config = dict(
    hidden_size=384,
    head_dim=64,
    intermediate_size=1152,
    hidden_act='squared_relu',
    norm='rmsnorm',
    norm_eps=1e-05,
    positions='rope',
    rope_fraction=1.0,
    init_std_down=0.0,
    lr_head=0.0152,
    doc_mask=True,
    train_tokens=456500000,
)
Each number is 128 + 24 x the weight over its row's rms, rounded and kept within 0 to 255. Layers, rows and columns count from 0. Numbers have three digits each. The size before them is the row's rms in percent of the matrix's.

# layer 10 MLP up, 1152x384, rms 0.0399, rows 394-502, columns 256-383
100:172120120124110145116096129129102176144101149110119104147144136113120157117107093091104151126156146132081170157089130133110117141089135150140129111123118134121141121142119156154134095133107106126100183107154119128124141119130137153121165096111144127147107097124062101126147117137145143176123112142130135161090123140113114110140128129116144147155085106153072140122133110145102127129138
100:131181136136115124156144162155104100135127128091129137156121141167156172133118090154123124163162111126147151113130176161121148129109137107166129130118113115135130146149147118123117130127146168100167132127191118125166124108141166061153104147119120144183165124129130094145171144170181093096137134130082128119118093171148136062142157114142152100087099141125133114128132120162130101135131
096:126160126122121149193116136149162092139099127089188121154108126150088148156134146124098104141135131145136095080138100102120137108136144086108109117122153113098115136145121104117128149118144144116169143147108132144150143119150143140129138113151118122121163073113157113165144081120150116063113122111101153148143115174100144132103127144101126135125142125149111157088164147120149123156108
103:116188114177133152125143161103108124150124137114108142152116138177163156162104119144121139148112096118072110146114105179109123147147153146121154137126108189126148103104107146103153111108147109177069153113124181122143144100137098133123099143101087135124116089148113140121141145129132141080135154150094112133124105097099171121144181072074143125098098134128096111147063103089125107156122
089:125095115094129119150120098182132126165116135174116172154061080161089140164115144153094132116132141136086119165099157135115154132136128125132107132175117090137147129160110126124096175134103129147134169085147152112131138147150139097112088118113156136122131117078150091136139109135156112130077137093142145156122104124099147135163195143171193139142113148133130131102128133126097125117129
106:129060151158139126127154169128084136119141109141138123110144125169167155132130177130124127159122123108120093094219098122130131127113147113100153157151134135158156130178160106136122130126134130089134126150144128164153126131091131120065137091143168126172110142110129090149160149150140117133127085121147119142111124088139125143148111115108127140103134123137103151158122119113124133146142
094:202153132136105138157100154131097096155094166139129162097106162147129209162100100116125125102140148131111145164135106125096175154114106093147106128122128074108083149095096131133151112186117132114109132139127110166125126145097143137182113128126144100101143145104089143152148156144147164106099187122110100116125121114142142097105095117126163116101109153109144135109148167110116138121101
091:168178133134132177167112151126125112102137141125103119141125129124132129130105158139122109161147150116131125152095117124104125107170125188145146147117118101113134139103144137160121114176143144118111097099190130152123112152068161108134077126150125120156116135125162162120163142120134144108112100114136117144078124115134141144125125174122138145093139139165132102139097115103101114124164
101:120159116133122130153135118133144165114142097148113130141118118092165160134145120140085114141086145157116145108157133096109129096092108147127097148137148132138135089147108176176129137163102153143148130125129097152158128140157128155158164129109143163126118131120149123121135113160182102131123114168120160126145111127108120147142130078112139160098119177132131106119097167099143116161149
098:096169094155103151110158142143114138156090135144150126158165122131138129105137108133168112128086121100106153129130118153118165152133103097118105147128125126136098093154119135149134117144070125092112119160107118125125129127150152155102143146115129174123121121116168085152158134110132105134143138087112124141149106147112159118126071120090111179149154104134089120140125163079095063152165
105:080127128135119087135157137156142144111128138122146080159117127131098102143113161108131118148149138150157118102119134123124165128105141141144140114107180151138124127152100127145137151139139147120164151105130120166153120120156155095134094078094170161153085132150147140140111108121116109115156121090127113149107120119126125130146107126102145114137139154166123147153151119130148113156127
103:111141092142131154119114125131148134109091165144142144162070101133137127170135161077120144122108116117126088157131125177154171068112140112139092099129138133081128110128159154132125114123109097077166160131120121138092155149158138124126132112109165099106111149099141146112150130146132135093112113123105143160133123133124173119167089133112139132117152117096153150135116115109146072132123
092:126114142148135127097174118137122083137150095070098106156097098140099079083140137112114147152122107112127088167142133142128105125123126127122172118114140140142126145128080101113101131159124149143141159082128128109142142110156156121164126125069116149167133121090111167099090138146148155127133141140157108108136135130124188105144127103132129136118138144131109108139139127111130138129150
101:150122107094123107162091165125146133143112126124130142120079077124162154111114099143096098150137109085135112141123134149063142179121185185125121164144181140137138107141121141176100125108117118140136156123134126136139145069101100164150101130118111149107124107120119110122124168115144092086147135138094125155117121071108110086131074129131160141118132126110135112148103099167101108166114
102:115146138155099117119101132126086152138102117103106113121115156116104171127124107171150158083148112090158101165143110126114102107121134136117150167138093110160165121152098122115124129166105159139102131134127126141115131158129109133153122113161187189116106099099148107156153119107126094087152114082072126144157137128102090144154114118136135108128135114101141170104101123119108121183102
102:131164121137138127144086153107114081113112181081151181102124121134100121098120090082135168146099123124130075138134135121121123120157082099133156132124128095144120141167104168135132118134110120085117123106151102125087160137133107141121143087133157147144098143135109118119150160142102112133151174124111153117121117140161117135127096144145118134121106140115087083131116123131105135135101
105:160113100155118109140112122108086120158150157153135128168141159161110124120114134116097121128063144110134096110133167136129159143157147120102147097139142144140122120134094107130140181126080148080147114099110087152102112141132114127072107137153103106161148103084103116101106183102138128074144156140116144175145064086124130158065134085100160139121151155126123139136117139121110109107134
097:155092100158119124184124115118132126137076148172128170117075095109088117097109104128096109110153084091118158165114155136112131175141174107096150146152160134102124126104117098098155130164139088115173129138159112168129152166127184143086163140128123129144135118095110112141130125110129126127132129109050103109138131108120168097137118099124129110123113136127131139139165112065152071137108
094:106158119167133106142123123127146133164120113117127124115081138149104158112119126126122118138152101130155126164171109098093128152159137132104115190123133102169121105151153094110081145118139107161095133133156092104080121107168161128137174122112164156152112129156115137134123144145143109108077113135104100092100126136136147157106126140100178131130129115151115132107116179136110088140119
102:167120148172107104107120123160143132110135144134146172117122093123106150085144147155118082116142118109143146100133179142143151108116140118125132125155109136139139145142110136158122141155131128156163162114105122175156159132133135129110132144082172143150122139130072146164144132140149117107115113107094155141158133141074167092118110139158100123112092102167121127119156095118154098106152
102:131174104133149163117100132118137130162102134108134153164125151148131153095098165123084144126124128125153136199137097184090135181093096099108127133115167112129150199136128094103111123105175128147133127135170139144082134098111102128166158125121149129168101088122115118140153142096110101064097131134111133139121136122123116135098113132118121143085098116150157146163158091100150121125123
097:134136150124130120130133104137098113142174117152161123107107090064131113136149110119098099111146106134111087118145171152120161138126134150128106176131144103137082118148142085165162118121140126098138093139182114131101123121138156111118144123116120186140111152115136103124160137097108125128096102108120071125164099082096157110155100103180114160097072135127141146137145143139152101124160
105:133128138105136121136145142144103150102165102155142124124100098103111105089113159142098134172141153127123124117115120143168130143150110108166110128107147135161112153117115100128152084121142125095119124171127133089109147079112140127136108106127123166182096104108145141136161100115180132132136107148140114148112115121145144103110080123085129132112139145099094132131157119103090116119117
103:133124140128081147130141112160099157107140123161142136145144117132126141152140105103121125129135143117172082124129132101112124124107151106106130200144085098138124130144078097126109157137159136155142149144139117118115136102108116087130116129131165158174106103152114057177167090177162111096116157125130114096159106153108108134140116109124133145111126117169151146128145133135149100168136
097:134118170151092147110137111126104098155108119111151125162136151135163155103135122137137123123144097105104115131121142117115094167102138137085094170148096183109167100109114148133132113183140106119099148075147087111098155118143165119135112131186142129107106095121127124143142115122129139115104141086115117131120157164155125133176137101090140121131148139098108118172121127101123107129084
100:108137155099093113139132115128114123147147097129066158131094151108140119118107129142110152163121099122128171210111112101082117123119155101115113155117146177186113107150111183110142161159107112139139155136131091119093132149113135123128092127115120131132136145139106125144127085123144161142180126126132102154168136140126144135136128162088185121129127087180188125131119091131098134126095
098:142159168122089099129082162127131089147133130114114166141082096117140128171136155129114150135108122125126179133122148156125142155126133128111137117106099139110118119138142106146179132135073106153138124170128151139123125083127155104126178152135132129104117091139116101140160107150183121146133107136080146158168130121137132136128174073113142130136154096146157161124160144138112118205131
096:111100147153090128133165113164124135112127100134132175116160111166150123130105102146153121155137114087124130164092126128141117123109136138126124156192119115168110126133169107108097119155169153124141134144155135128121133112112163119121163098108124128111080137107088140132101156106093089077141095137120089165134135161100108098103094124129122125094126163189119161159126117104140111147135
099:141072127125137119139085159165117132108140164143177126130095152175153131092105126073086114108138162103076140143126088183141158184138164120164123155110137143165108106153155134172151154138140102168157128109169159120134161127099160069118155137150168128151110122133147097132152103146139154115084156128127134112138142146101117161121138153096163129131120101129179155161110066138114079128123
100:110138124129122133116143139202122149141125094058088178125090124123093138115143138118094108149129110113167114142119138137089130153139112135127081182196139151088156137119115152099119105104131147107158097126127107093103106046118150137148084100092124145139093130134084124113158083118120115108109119081127091181157116139085129139140090150141158142132118132166110109155096086111164107091118
105:141157104121113185135122100167100108123086127097145112143128120129132096158125149126092138134100121112142100134139113109120144122145113160104106109158157147127088119127127131160107137140149102124097117115145078149103155136119137122180120161107159140153134167164162134156100122150134142088147090076115146128099101153155092155136103136108112089120151164131090117108166139142126124122097
094:138162121176153176147141115133154084160114119104143100157150116134177146114169109114129121131147123097099138115150122110070164139157131130130138087135150131128129110158126104149135138134099124140132145120165115146132119139147150120120161131154103159142147141101138094134127105130138099123142145105054128131114113136126119117135085064099133130083153082117124109161112117139112113166136
097:121086095130151122094065120128142132145113149135143118138123140173141117157130097106120146138060139155144089154167183144123123122114088146116129133148141173124086113111147160126123148111120130110082093150131107128117159161139120161077094125126144120155120084096161101143123141103136080151095127139139094121150151097029149106163115108103128139144151132112097128172113106079093110094126
101:122080112110126152149145144149067119137117154159127147124114067095149148108152119139144114114138082108138074154122135155138178129148112169114130153095154165105130142152119139108147151136135127162155105146153126126130179102176106126126141131130138122132115132137089103143144141091147057116148140115094136147147127133136132138149102112107137124140087143114130112131112136115073129145102
089:132138115159106125168123163134150079162077162150096109104137139113126147101129114149117107158142120065136180120094121088122142092128135153137132115105136121162139124104101091111140136150110163116111150162090106138116111126119111147167155167121173133139094081109142122129146099150119121107145085158066099129129144146138106136154101055106151106132153127096132148156125090114176074156150
102:103151142160087141174108087146137144157102114134123157085108094100128118146155113073129104103132137158164147171125144177121106122095175113126149172105130093125104111145071189120088136079128179108125134097121085137095158156122148142096130108123157087157073114134108123094139144123110124123112090120085139143114121115134103105120113160134133137123102078141151169109135083131182142130083
098:141150152111147113120143074162135119147163136099142149162095120164118155163127152065130122105122086103143111123122126127106148116123130152100088119160137117148084081144133125146127127122143125093093166101141127121131108121156093103130072115067132138128153144095130106121137126147118107158080118143075145148089116075155115110162106108072101183121121137139172151124147139158173108151109
103:133162062147137107164120139146123116107117094131139136117100143148113130135091124172102147115124132086144142123118133155120114112105148115122134118128109126141108106167122130107147123170109123098133153150149119126115168143173155112098132111089112122177158090125131098154155106148160108136131164126094134149152107128147155131117143138111109119097164124136118128133128136106155070125106
094:127135121139098153165093086119118124143158149121091146131111115150109099105136106144148118122135119098116139115142150105091177093165118140167107151120108098152136111133107166121115134109148134111138119135147113086109109143151112139097107139084171118122133116126122168140161124193132088139131131104122119169153162146135135113152143115132115201092163121131122096130110113141101139121165
094:166109113152158107151129159135142146156135154116114123134153117136132163128107172175124088114156128094170141143117146114129150134125117136125111141123147146134135149135115077130104137164140119110115122156124127138128138157153104148130120148158136121160116119121097095103168107151151114152116139133083147132110159165143112120145152131154164133106161134107066178122098139111126078168175
103:158138105130144106119131158123137129138122088125146106188122123132130115144100152135126163127114160126152145148115170143134143130127094114133128088154117119127107103146121158093154120123087092103128092156147105110119149108105163144155141091147137134119141128093155148115133131119123145168119130169081156124092117112117161146108146138142118185156117149142091137164115114106115104113089
096:109132107114082137142132109123156100139125136101157160125131095121143137121131131144133117138158118094054140119089136132087157102125143127142134130130130136135114161102146137168149158123144124064128110119101087125094151118092153130189164088126144086148107119147106153120153140132123141148102140067074129110118162154117153101177095120154157147155127144142129142155110141086146067163106
105:103169153126101155116122126159132069144089136099157124102121165159143109099127128111139144125125122112121105163113150130086161097134122108140129127120176114096115124180110143108164140128120141094077112157118115138117122145127120109151115127095145133131119080125140165150131133129178145109107132146139150143136155131149178109168126102110136159089088156143115132182087148160077139126158
095:156131119117143154175148078147140141180150143137104109118152091156157089103146144104107146110118073137088111173140159084130166149133107144146106123145172111155134143139148156096147158139101117143110128112120105111128154153150135153113098118153117178115094106097125143089118104091133125125116129152124103124149102106157132150148125078114151122123152156135139140159131130102105142148161
097:117108132182093145128153092173117134138125112104115185108138120105137142139074076126118097120112120112163105125123086131132100108123147143173104190107088126134166152143095151173160169110172124131158108138133170106173101157154141093115133092137137146153135160144135092174167127119120169108072099115107107138089129122141126140087162141124139129096089118130160163144106129163151141114114
097:154132097120131143127171152118170135135084142136138089159095110148143100136108122164124146154134108126169130126133151157074151129124104148146133125143165176138126122147141143107103099125119121115109103164161133097137148140122158142151115100102136142143124143107154102154171093143178148070095109123091180131121114086120163107139131129146131192147122141125117132112109149140125168146094
096:112124081116151123122105148157123098121151107146141142154093125082127109141174129129123125113148160073130108094159130112131122138202170098173129128151110132200139164128125121132120129163097116111138110165153111095113117137143146116150122143141132136118110123123155075118109102152146132116076146087105093126177144115159159140125155141108122144159091107114155150119107123115162142107149
096:150160127138092127177142140119122110150143138144108153162085165093145167133083097152110156095156110113177088096142127137133134164112125121102068167145096120126154127132154168163159096160122146085139133144123153139127116111159122112095165112149146122148099088121113110105095127094157150119102133101124108150129122101115118150142115146133110110131144177114066154145094174139133086100111
103:165149128154120186099116161148138130146121113153122115140130135132138132144113135131089171089133134084128177183149115106156125122138163131168135090165099122157124164165132152141141129130138107153113121176133090122137147121087163097112140084123085156149137103140149113124125125118150133112151178132130060094154108117119118137135148154134152137135138113153102098128105117154153064080134
098:128167139117143138173171091174114144113128139105105153171128080085172098159126124157092072137123149137111133144116123104111164115157132139158111132124156141142130154167112151160115137109156117135122149152088109155139139175148134109128130106113110120153144121157148161129183147116125112099120133100121150130139128127103110113134120114145153109122132109108092133146117153113124141130112
103:114144141111162175098156105119094108135132131106129131159125152157177106167100077166100161163082094092128134141075128169092136136136117116118129169136124091148132161139096190153131097131121155115135180120135112127147157106122123104161136107137174095160135112053123138135152155115120109094137154122116104114124110137090108129123152122094116146140126181188112112159139123128094114150116
099:178138103167122147152118126115150125118124168079149150151100105166116166154119122101132134121139129137113118124113100130128128125117145092154146116144093134139096129124130159095096122152113168140139130135185111128079117133126164130128093089105110123122101094136115122114133095131163085118163135140127116142120134117151155133097126108100100195130113157143124120137117134071119095128112
099:120152142089106129141087122158112144128077161154100137107081174133146146145183139100135136105088132107094156164177129148107158126115145158126127121134124096160135155143092128139106131129115112113129125101117121171067161133152139163126157151124127174106147119138122135155163145129124139136100135118082154127153133102110139078127118104124110138157117136188120172104146124105139094115130
100:114126168109131153162143141143128122140136127134158144139104069142148153119129131109112057110171109145116140141121162195115109137089108165141108184128135114134132095124090119096123140102128120178123130118183108118115167108151170136155114135130135142148131131160100147173102149153108111144100159125102153164166142110076116116106112159130146149126123121148130130125105139090090080165120
100:148108092123097148117127127149107141105109107128160116148131104124109171106162110134119085100146149105104116099158137133109182128132145120128146113118158092117166128136108127090139123140109137124142181159193129146124089102091142181107136114112152153116113118164160083140121119112153098083092138104133127148140121157116134132107097144159125104121178136125158146094115097111118136119118
102:143148121101072136146154166127129129156111093115153151196093091119118133123105079094138168140143133134169146138144135138098134132141128140142145136150113105107111140140144129144126129135133152140146143146125140146127139106139139107099098103180111117150118116086136119131123105184132142110139093109121132117116099113134167132133120158130156115114118135152099146127113149137124141161128
097:162143120175119108113127088135120148151126073135171117162133149105126103129128121164150145141141122109091131122110197152127141184114114086146147140089147113127121121137131136116155134100131132107083110152139120123143154132148106127117142094148150112145106156116149139162133102095112119123164183109064152156168111158135106122117074126129131150122153122152126137113132151132157107156131
096:109167115120169126145125080143141137141129099159164126132091097134164138139132108079137137110139110122104133176179083155136128124150137158176101138118160091166139121153125130174112126158107135133135141133085126111147136127153137139150136117157108158122134144154157137125158151102142153136147125152104158193133120146103117117157157129115160201155123132165145107139158133133159140140130
098:160141129152125145113129144131124159150113137114136142146116100169152096104127170131125142146138102139134083131116147111156112116167113125135172161099125117140137122154152102176107130152092130110136133177122106125139115172134158111096174116092159145182130095109083099094120156137117082146123109160138150127154117147143085136125116108093117142121176121134089159173150145144112131102090
103:154132126162100169129089148144164149159075111143088150134071129079138101131127144130136122104188129108136139134133148118144151155092182142103105142142111116129124096111086131116128115115120146106135119147175101123181125138150135118164169121144127144133127133133145146115124159135173143126164113115133177141096091134117146142171123118084116132126139162149132111159138080131092122130134
099:140133121171157128171109089118125123099105128113129142138146152148134084151154121143102114156115103108095133137117121124097153126168138111131145111146152129136087120102123142135180117135071143166138149139148126121102119133147128124135158110064147159116141063127178115134102157140160131092118173157097137154156134138111186112123160078057122153112144168166089126112125081112140119150121
100:134108093137109135089172143118115160135150149108147106142118177089129103099120125159150150144128122128144132135104123129118171162106128100127152120122151160124158086131098122102159125121176122162109159135128143150141138119075163144128109120100099125157078050123122096124148155122126105107104111143126112151092143099106149117158137145143164143114133109134110133119147166162150120154089
099:086072163126120161113133120131139167161115163134177147147137113142081115105139111109144132123115148150104198118135135171129172113110146151141129142156122133099158122161096095104139127123150157097130164138169077102141107162126115104149086148126133155146127104127115141204123115097165129107085139111109134119111163162134151092108119091143123114132129160134121116122105116109126067163135
096:143105090104125136148116125138111163134125174112135185150111108152113107150095131096177145139118122150149149156122125121096145138181172138117103104123167114162173155109150149110121115174177124169096114153177108129083110107127122090108101093096136155138130136113156152150176138121156135157153127154124098160126137137164110120130106122124118143061117104161117115136126144112112136137133
094:119114147128149146134156102120102081114152123125131135116154124202155122101141134154157060173128120153132157111134126143127116124119133089096116154127124131144122144161135143206105112122173125095124177154103122199140123088136146139117116115119131157151140104142130124132093127131136161149072123123133104109145056105098143101139117107128109129080088118134109127106151113138097146120170
101:150138087172114141141115118171106138176091120149163114137085174143078155142099152152106142087122060124066117179122121107138149150138153112095119141109121107157112168108128119175125111132139158130155136130177141119087148129137149126161122152159115106160141135075127131177147135151136125156135125123102111115122122116144112163132161115131136157104136093133126099095103132097102048083130
102:133146130158132129146099134172125111103142113137151167152124119123123121135096155089134151117131145105090129159139122125105158133131160127137112152134127175149130127140125114133186126105098159119161102133109135141144171117074140125104077105116130138127111091131116135169140144107173145108106109135094163134131073140138123148145108139134144133101126141117137178108086152146155098149130
098:166150103151086115105112113102130099171104106091125160105112100115114134118121134112144136137115134137119109152147087166154123157170113130104094123140099158128074119117130108134173127151105108107146129147142101147106151155132153138103103094136122119147109120098154124146118106103133153116157144145115137144132127134146125130090135144095099114123110135155127159148142144114083110157093
107:145097071117190140116134160117156073128097120117129134177097114109116094110140118106165149094150102106155101149146143098113135146124122150107093165113134092136130119097149129142095129140106100140126150139131132138084134142150113104189149098118162108127159104123148113084169151186161131097143143130110136115067131111113156103122148114120128149147101136151103198132127141110098084131134
093:177068095111124166160161136120114125130131118158110147118134119115108135130141153092116070075152113098165104157186110113143125086103147157149131121133071126117130137150117119158106141135144157073061117148168125102107122114158127116128127132141153136147127131133127133127147184104135132138119097081104147160160158133118162163151146127152122099142102128112134113110140130135135112150159
099:170095084143129163140118125120124078153131110158151157140098148087141123108099151142131108149091109126134115137145123128147122144109139160133126100169109139160124133137111089137130127165091157106115126142133090094138138093160126129141134113080125132126135136135156124138129138116108108115148162123114110145123080117100124136088195128092166106134110119113151101132107142091110089107137
098:093139076147140100145158101100141111111111180121168157116143134149128109122116134118110101151144147110117143132114095118131149127159142128145110173112155085132116132153095131181167116126158137102135101143151150146137149148136101100115127132133178137129132159124152142123141110126133114115120091073106130142130114149089171161095120123109156137081158154106116155152140133163123123132145
101:134144125146117102157190096124147115106083138123113127155106131100133106163119133167110118151143111138128096125164100159135162191147130064139094123132170121154159140168083086151129132136117142101134112172103112137139105146153163162173154107146139145145137121110126129123125104164159123129112134113148137203147124136133087137098155156112133127150096143099112092153133123115117112120131
092:135093097155134145156125089141106170131121124117126118150109132173174144145119127144109109131123115133096145130154133143119120148145149105125123100150128132112101135094098132114127110154124124110061107108127105173086120134118141169140170091132139086119111110096107128103163115141145130099122146108095117139119128113109129156127132125148109170134141145168100078170073157125127124164163
099:092129117131143167159089171130173146144104101125117155150090136136147133147142138120163098117148117097124139106145104110117159109156162153132091182181101118106145118154146154160133109123157137139112125105191094097107157143175142131139118085139123129129127117118144127120148145141123133091117124099079149137116109107116128151173142139101152166140178089161129163120114119129165123111140
106:128105145133128136147109128120156130127129137108121150143113083148125095145137150160121161162127153104098114142142108147132095159153123150170080189105103104155129153106152129115121139138134164150125129164166089163100129114151143119122087084137144124161146080070126111089124105151130118126123143137089126112145075123120127142153135145107142151115106115137130114139124105130138071082171
106:134140098167113120140149168119117117153097164160124118109128124142106170175107170085120157143101117117134142129168062150101120108160137099099153150112154086184119104114094136147127089148078133103136147141106143173128155102185112121143115080108125164123133111102141102141158120106096132127131124138082132144132119083083150169128155126113143153134153089132086156098085123167108094105167
097:180118168116127115121119121143122165178086105125131114158100127112137165136145130089122127113134135113113147115160139128127164144148166156136126138102071137192093153092080137164119134127095116081128138141117156197117126147128156063068131121108154149122127126105143110143134148146167156108104104117097149127145117150118166174102169090111130140143121149118129142129094121117138097146122
101:163104121114098128125126102128112158126141147118100156112128123135130163131134137048122105142141146084115142170196118120122128102149095133123143087154158093161116140099109135108131139134147110134124125121111109173083168082147168142101151087117169122141132126106118163132145110120117152107148129113105148162124150130143137109105171135126134134116105097159120149137106138121108152150153
093:166127089103113155135141140141161078138078116166154152158141089139102152076133079163155118117133073111155134144171124142125140110161151139129131151111103129098157118079149140114171120156140149134152103185116140132175130155134121134099099135143152110129131148114090123110138118104144095116129180085121108117133161141099128131174133133107155101142105150153129135119147163164080093093127
096:125111095173148171137144137138177120134150143116150192197138102151136105183124099129132152133121093140149137147189128145167146088154120090138099130151112148161116118107119111131147148120122117115128140156176110116167168146149120139184122095107127148127140110140159081113126114169143110092116141087133125134134101166106093109158120110163143120118136139104120116123132110075124100137135
099:129139128105109130096099116154118124092127160112117138158129081165138096160119131114100122147129129130148135130156143151100163166135113102178107171123153113129113119155131107113133187134127132113147090186171100111133175104126145149132136140104117138157095126117087119136083114121119154078090103124141157183115115097119145077080098106134126143139106140129132176130164099130116132154115
099:093134080111127117149096128134115109132103165130164152165125156128104076167124140109116146133108122072096121129144109113080152124139151130146098115101159094151137127131150136138119118136142112122131077093100135140124117131133147131140159159119126145114140122161062143148094116128127178107119111110131162109144123102177137142120121133110134158112097164089151154139115127116106126098103
095:107136135124150148106093130128112135102111096099142094157129111158138162165176121091091106152114142116159138136139134131136106135118146126110092092158135127128104122128092115139132154109126143104122144126130111099115127090099123144177118154125117152120141114085091151132105108102110105114120101147108168116111128119160158101152110132088118112117128110161122173119094087098082113172087
103:135195137144099157119146130147138146173117151127120138140120148187099169087139153106133114105082108093118135139127085112136125132098118160120097106169133149071122080115126146132123123133129146136095118149121092151106162106164142156134120116142166165125148102162122084148117101159177132118148183091102145138155129106113153139136100152142168150139123138117087142104099122134128083138126
107:113132135124126139126104142147139145167102130144115164133126082123153170130123176146162127141087122135131102146125113117124144129132126129130137109129126119118072081162149100121162132126136134122143147104122137139136138106163136107114095145110134168149132100096138085151140118124179125134126103115137083173087089117137135133135104118122119144064147139127123141133116152116084145216170
110:132121130152159124112122108106128164136173106100163107102079074130137116159110096113152174136118090148149099149140166119156144142167135079122115104144153100133113133149142131165156124131133109123116102129169107146099153111124115165168163153159150128156123136130129134126150092185120133135170133156133126166108131141084134121082113100102154128106142167145129165136138088120149079165130
102:147102110146145138129116069157126148140149116137133139151144113118113101079116120172144102102124149091118114185121144160079160117136165121152120142138171121171070141150083127157123133183120175099102099143077101121131154156182148121120127118112147143160134098128155140167122110136142142137110138114079161163139144149102164134154134111141115182083099165163118133099146148137162126099086
100:103153120131063145161105134128114103160074170097123121117135120086090097119199153122120137141109095132145139114135148125133122120085142100152071121133095138117148112153091136094156137106113155147107138116147102150150127158111162142116124098105112110153119119143164110139156137113138102116152106124142079147120105124142117099157117162124150167120104139181113112115127131114169142112115
104:105167141131099138153148137146072103133125147116162129137121148139113132177100172126090137132129166093154119137110117117143145121130107125120081128131123141124159126125066093114111127137171156139139188116115067118097119114125116125170109072112143165119073085146098126128100110088156147115116146119126156175124089119143112095148123129100111155087134136161114100162125133096131121154131
101:118136120182112120126103128151120136130115140137122168185092123108142123156186115146130120093125130143140068135100125081114166116120149108118152132093079120116091077119143114129148119149144092121143105155105139130100128112164127092129105127119127155167086153145131145119179104125149111163122122109139123188136126110106143145085152113108116141102124114173112129152136128156163145128104
107:108116128162127153136139137152140146172110125156115126151122173192088159109142091125150125129111101130136108100096117137117140130125144128122108166136147169164124131160141093146162121134125171136162120161146112108127154100106092130145116167143185141137103058173150111150159090130107124145158117133103100166135146118112138114161137124105121096125177143168144124164120084121199112151125
098:125117144184124189145127144110121133162170144137115147140133100126121128099132088126149138188105096098141150150162133148156119162115124160112125112158113126147111152125136107139102148121118150153137139120114097139074137146095133126109127094111119129126105155130125133142135094096111135103147127113128093164138114117100114129095125132106132111071127138111101131123124123070106106101125
099:112162149137085175078108110150108144126172147127097154146146135181161131136128106096155124100136094111132110181158125119086129112122198153163176181171141127128118081138147125153093188136164168118110118182103100120105128144136102105140095134137142136136142136096127110168166116122152131109083146138050127112158098173129149134122155145110159107115167078089080113139082134140116127117112
103:135091147152132129144163156156138115167144085122150112140116106118164106117139123154109190151131109100121161141105138153148153103099112117103137103116167151139137095147105137105128106152115122131139100127177114117082165139173129111143090103150173136140102132161136117129104145152159136135134136072116129156128087087084157134151115135110095080137105101133146141107162134131110112170132
091:169151122110107155133123103090155105125159111148142125135130129143101165122129161116124129135077123105137146109112105112143179176148138135132103132115153149162110116106106146158130137113115106162098121162139116163148120115144081157153127124100155106126124064105086175166144112129121140119103120150127111152157140119151143108105136099150112153107110100147117136125133103104111125116136
093:128131074131106122117136147099174113143126128136129176154126118156150145062117131119159076166083157137093148177140155119146125141097191133097122123152139121179126117099124157099138185103121099130101108096126074151120117110131117135070107083153110147137123155144133157135148140127132124154136128125106123166121118161114152124087132139117138131108120112144091093086093094120143141144128
106:128094137143165101098093145152105089132094126133138153151102144110149081098113155143108068155117144123131127116169112130078176101142165128162140106125129153129100113158171113139163135124102158127153118108121131110132112139159135137153120106094138126130124125107165123131137073143154133088099104125100136148106099179091119126102133138162157128106085170110150174130119134108109137129121
100:123101116136133171148130131185108126139155106098150164134113163099120120159130096115139130146159091123118118099132158139071142162177144129139092128151159091133124112132138143127133107104155129161155148134118150165130157113158127149125164097087126115135104122122172168135109120157145117130124096142116105118157118129135118145135107153100126174120133110117129136143124137134111115159153
092:103123088118140117122094135124154099113131126159100117123095117102161151163133158153131123172107130129132127114139123137101131070148126099123088149136140129125099110143126174136114186133152137151130154209134128135155124153134145155166106141113121149110138149133174120135116155095151108123098123103131151170171127103107118133188141098125149121150154134080117115109107112144133113144111
096:123113125140118121125145144165076091159145133126128118157112129103120180099142162150127116105129114108125143087164139107145127113134133148123157110162117135155135113164144130154146138160125146146168155137150131107143139077110105146112127089136130133152140082104136119145107076110183107168173150141106096144112136115117148110156131072105116102109111114098106130124126133133101072078149
099:139122144147138121114121104153124095146094154139138134136144137093153121155108167134111144128132081110115121115118098109141147189145131114167144127077106094113136144145122104146137134131109186130134112151102103151115125140112154102159119164190162141138121154142089112125103128134132161085091104126106139129128154125074164113113141127120130123124117152131134151145135141143136093078168
102:138139084108118132109099156144143181147083125146091159095124140173141154133107148149116155143118128127132090108104147130167108144111127090121129154145092125095147140092091177159200125141098128144137170142193140143179118157126128110156105105153143129112077099123140136150151129135164086128133125123136131113141110131100126104126144122124132113149169156148107138117110127120100098142135
098:135126114139146098155142161127119159127109125118180117134088115142152142118147125142096142140106122137112137179132144144140140111137128117161107090146097125132105082119142186131187122129106145101132163145098135125141132176094143135112132121110175131166137132124147112123158150092163111088165167087117118115152114092136123131155167076144149135134134109121167136099111129117108149159128
093:187086139139113147106125108168150131139106123117123133134126140173142083146145156116140106117117143089091179149148181140098166117107158154115078115114113150141131130121087151140119120111135139128117101135129108156102148089138119152099127115151137103133127107120101117166143166116134136097124099102095138136117128128098139101123121146118145167115108125141131177146126114133154109151165
102:132155139119108161132116137157140118126094148176121082189118122115119136138117136144124125150165125107115098118117122139093180124159132127156137164128135153135118145162105107135173108135100141107127125128141135114155120109136144123139154106129164114142082148071128110134087109132193116079140134144151148126150086131100108114140118153131119126135086123106160175170116167129155110078145
108:141126110109079141070136153153153122144105137098166111136139133140121159151169114124125155102156108121143135164150161122103119105148136144099120132155103138137107129179131112112177129116099089099127108136145098164115128136128127163097117152124171186165156108108109151156109131120131139090145102167127104134128111135101112082129131162130167114158157135098149172119139118129143141147081
093:126116111123107149108083139167122098108131121096113128144087152129120125107159166092138138106074150105107085118138143079101149183165121103158127122092135114147097155126118123130123164128141096157125105122111133091148123127125139116101158148153121161130129107113143110185141118170171142116068114114112120133129096162110098155118181136125117162153118126125112099152123158139090105164162
102:164089128142151137115135110125095137117153135129146158154098120132137141121112137146142112132086110148121149144144112098119145129162135117106103149120148110158101124097135156123104152136126109172106132102150130152176140075103152095086129113095130108109095133121131136125120098151175127071080085131147157147179167126101154100103142120172161095136118140152100152122126120116082133096113